Part of a small language model's weights.
Size: MLP 256 tanh GELU, vocabulary 2048.
Architecture: learned positions, biases, tied embeddings.
Each number is 128 + 32 x the weight over the matrix's rms, rounded and kept within 0 to 255. Layers, rows and columns count from 0. Numbers have three digits each.

# layer 3 MLP down, 64x256, rms 0.125, rows 0-63, columns 160-191
190108153109132130105072149135111166103165130151177092168111143128139090142072158140125154131149
119163124198125144169151124111108171084200029120193128143154155110115155151124122153106132145139
108128142137126041179185177137242142106165085105064143139152135141129200148089144133123121133111
116139100192172118145139065109104050166160141089210098150148124075141149152095130165132086092179
111121183160149153093084074089177212153103136083126100151165115092196098132108136102054061131128
111129144115129176144198132111126158103031116103103160077098112113077175100141055118101169142147
127121060090170184111146162134088169087055129123193068122138166152134098081131139141143170118186
138105133141114138085158124144098238060093165249131145171140113152070141189136150065101139142103
093056048103112141125133132124116113134127084159136200076085153087125127127169090116049133124172
122133135049157083095103124104088174109161093146137085139158148139115120138050168111077140139140
104229154155129119124103162129107144106071146104133078099135106126177146175090219135170158120127
137094161109114063158182159132133153013055150103130126112121156089135173125192140220156171115157
163143157119105160173125045124170151109132111120162137146084124128117130118144152073191107117106
151125185136111138143132125129147184162100181111144140114089136187099120104132161095143112149115
073141081128138157119104093156123112139136114135186154061111138098103105080107124101131141145140
096083202103137081127053182131067102048117095110137119109139137089214075109148142111162118123117
128083205146120114184195170121114098101082158069082116099136112178140113085119024138101133137091
113124186106183134087130110152130133127159147052126076068172133128116129109123153210166131091181
110141121087088122127101100129068043106120176159205117197124115178085130097127110130113157106149
157122148086096189159178190113121112141187132108057098139112133214137150149169095073146140131128
167119102095103121118155170096060128112085070101117107124122133104098132063133181081115090136064
189108155148119136137170099125134181146140082090157075142103137174192112166150121136186123140116
115189127140132153142141134125129089072068105117085156142147140127135125042135084093150130129164
079142104115089133141120055147175110156131126112142128109103140138129142105101153129096161109190
166071124118074124167103151159036045116054105102053125130084096118110069134130074085167144152154
111102111120039169117128101114161085169240072128115120112050107144160161163167122153121136129108
122119122126183163123154080149127108190097115076099087132144124157166077113089141148131105137212
162144105115064147173127074109161090153187123121137131071142132137147171107115080116178133109155
112093118119111117081122189134195133094119089150129129148113127123106161143121061109153094141079
135121058144129176086087118109115193110155130132151140125112123152158081117068163120122154106125
113212156108107113156143143117106090127202139114132138119129148214094042150138109144146107130111
135164072123120127128101156147152110089129196074075095111136118154166047206150171145151144130080
114131077190148172166155130085138127133132125144143128121109140129044146101109094130113111113173
136120101170143070077139168092111089087194178098103154110099124091129084130150141132094082147112
120119118115163145173122151142077152174116122148140219113133141052105167107125173184168139133185
126192160147140096134163142133132142098129160176089118135147107175086122160168179179105129137137
094073132152139133120121138127132153228132117097182117188091105151144111199171076128102105118156
198067087079131110174147136139134111167124180118121159178119146128155183106123134147175113186092
085147143147140149072140086117134148137165139125142127171171122177127046133140109112142128119114
105117134140133170082124161122089097141119176070142093095146081161113156145151140155147096140077
191122117121155053097169139142112079172101115176142132114114158130107123147140101134129103121167
158084110103142094100117153134161194153126102130107089133162088109161105111096156164161174105143
146150128136123136169126096097159111152146140118146165145098143107110171141145095134104090092096
095147153127155105129061127116128125143133145149101153087102136125177119132120128153117141108117
112104110153134193080084125127101040200213166156125130094122109102089089115131115131104107130099
118132096115155108084127110132111147113131100104078168153139154078147139114099149134079119113178
142151196163120136161255148139142122095099153142096150149200111146116159110117187125161187122091
104122106159115102158134158163132176073102129128140095168160115138139142108088123160076120118146
105097084112135116074123129158136090126170147163114107148114149085151144120094073124156132119142
100147147111128106181183108123156089139142129145172101160144142097125188125095130114106175144159
143091133150114171053137167134142127111085121116165139096057131125132153143167144131167105124139
105132151164118136157152068142220150045179078119091177097135154110104159121164088099099138144180
143097116069081081065045207136123119148157102152170122113114122138132143190133125078150115134100
093166123085152156090157119147056114158093108195103166113148089092112107084136107099138147144108
104151133132156126182110169112172168157121154144114147101155100171147111160121128155137103123071
158094184127092120110038096115122118201182139138057137155198074156160134169117137104113097185118
164175110078171171194087171106187108165063112197124133190135130104147112126150135124133147119103
120141098132142117135179043126101177154138079138137167114076131081129193131125161112112137163104
135137140097176114128111138145141097116135135149077139105143135061111157087110096168080094122084
166141139145157080115166119120156154120089142178188119173135129191123149153125159157077145116077
160162116152080069112071111114104156168123158123127131168139147084092102144136121154149148113125
163164146162125100186013094173157099137096121115139123138095135133150096108132153130090156137080
115117096182156115125099089123166114101122149176115155145173143119088112139140152077131122110081
096124132147119161082109117112110139155085172121088140062140130126105111095164117122158113119134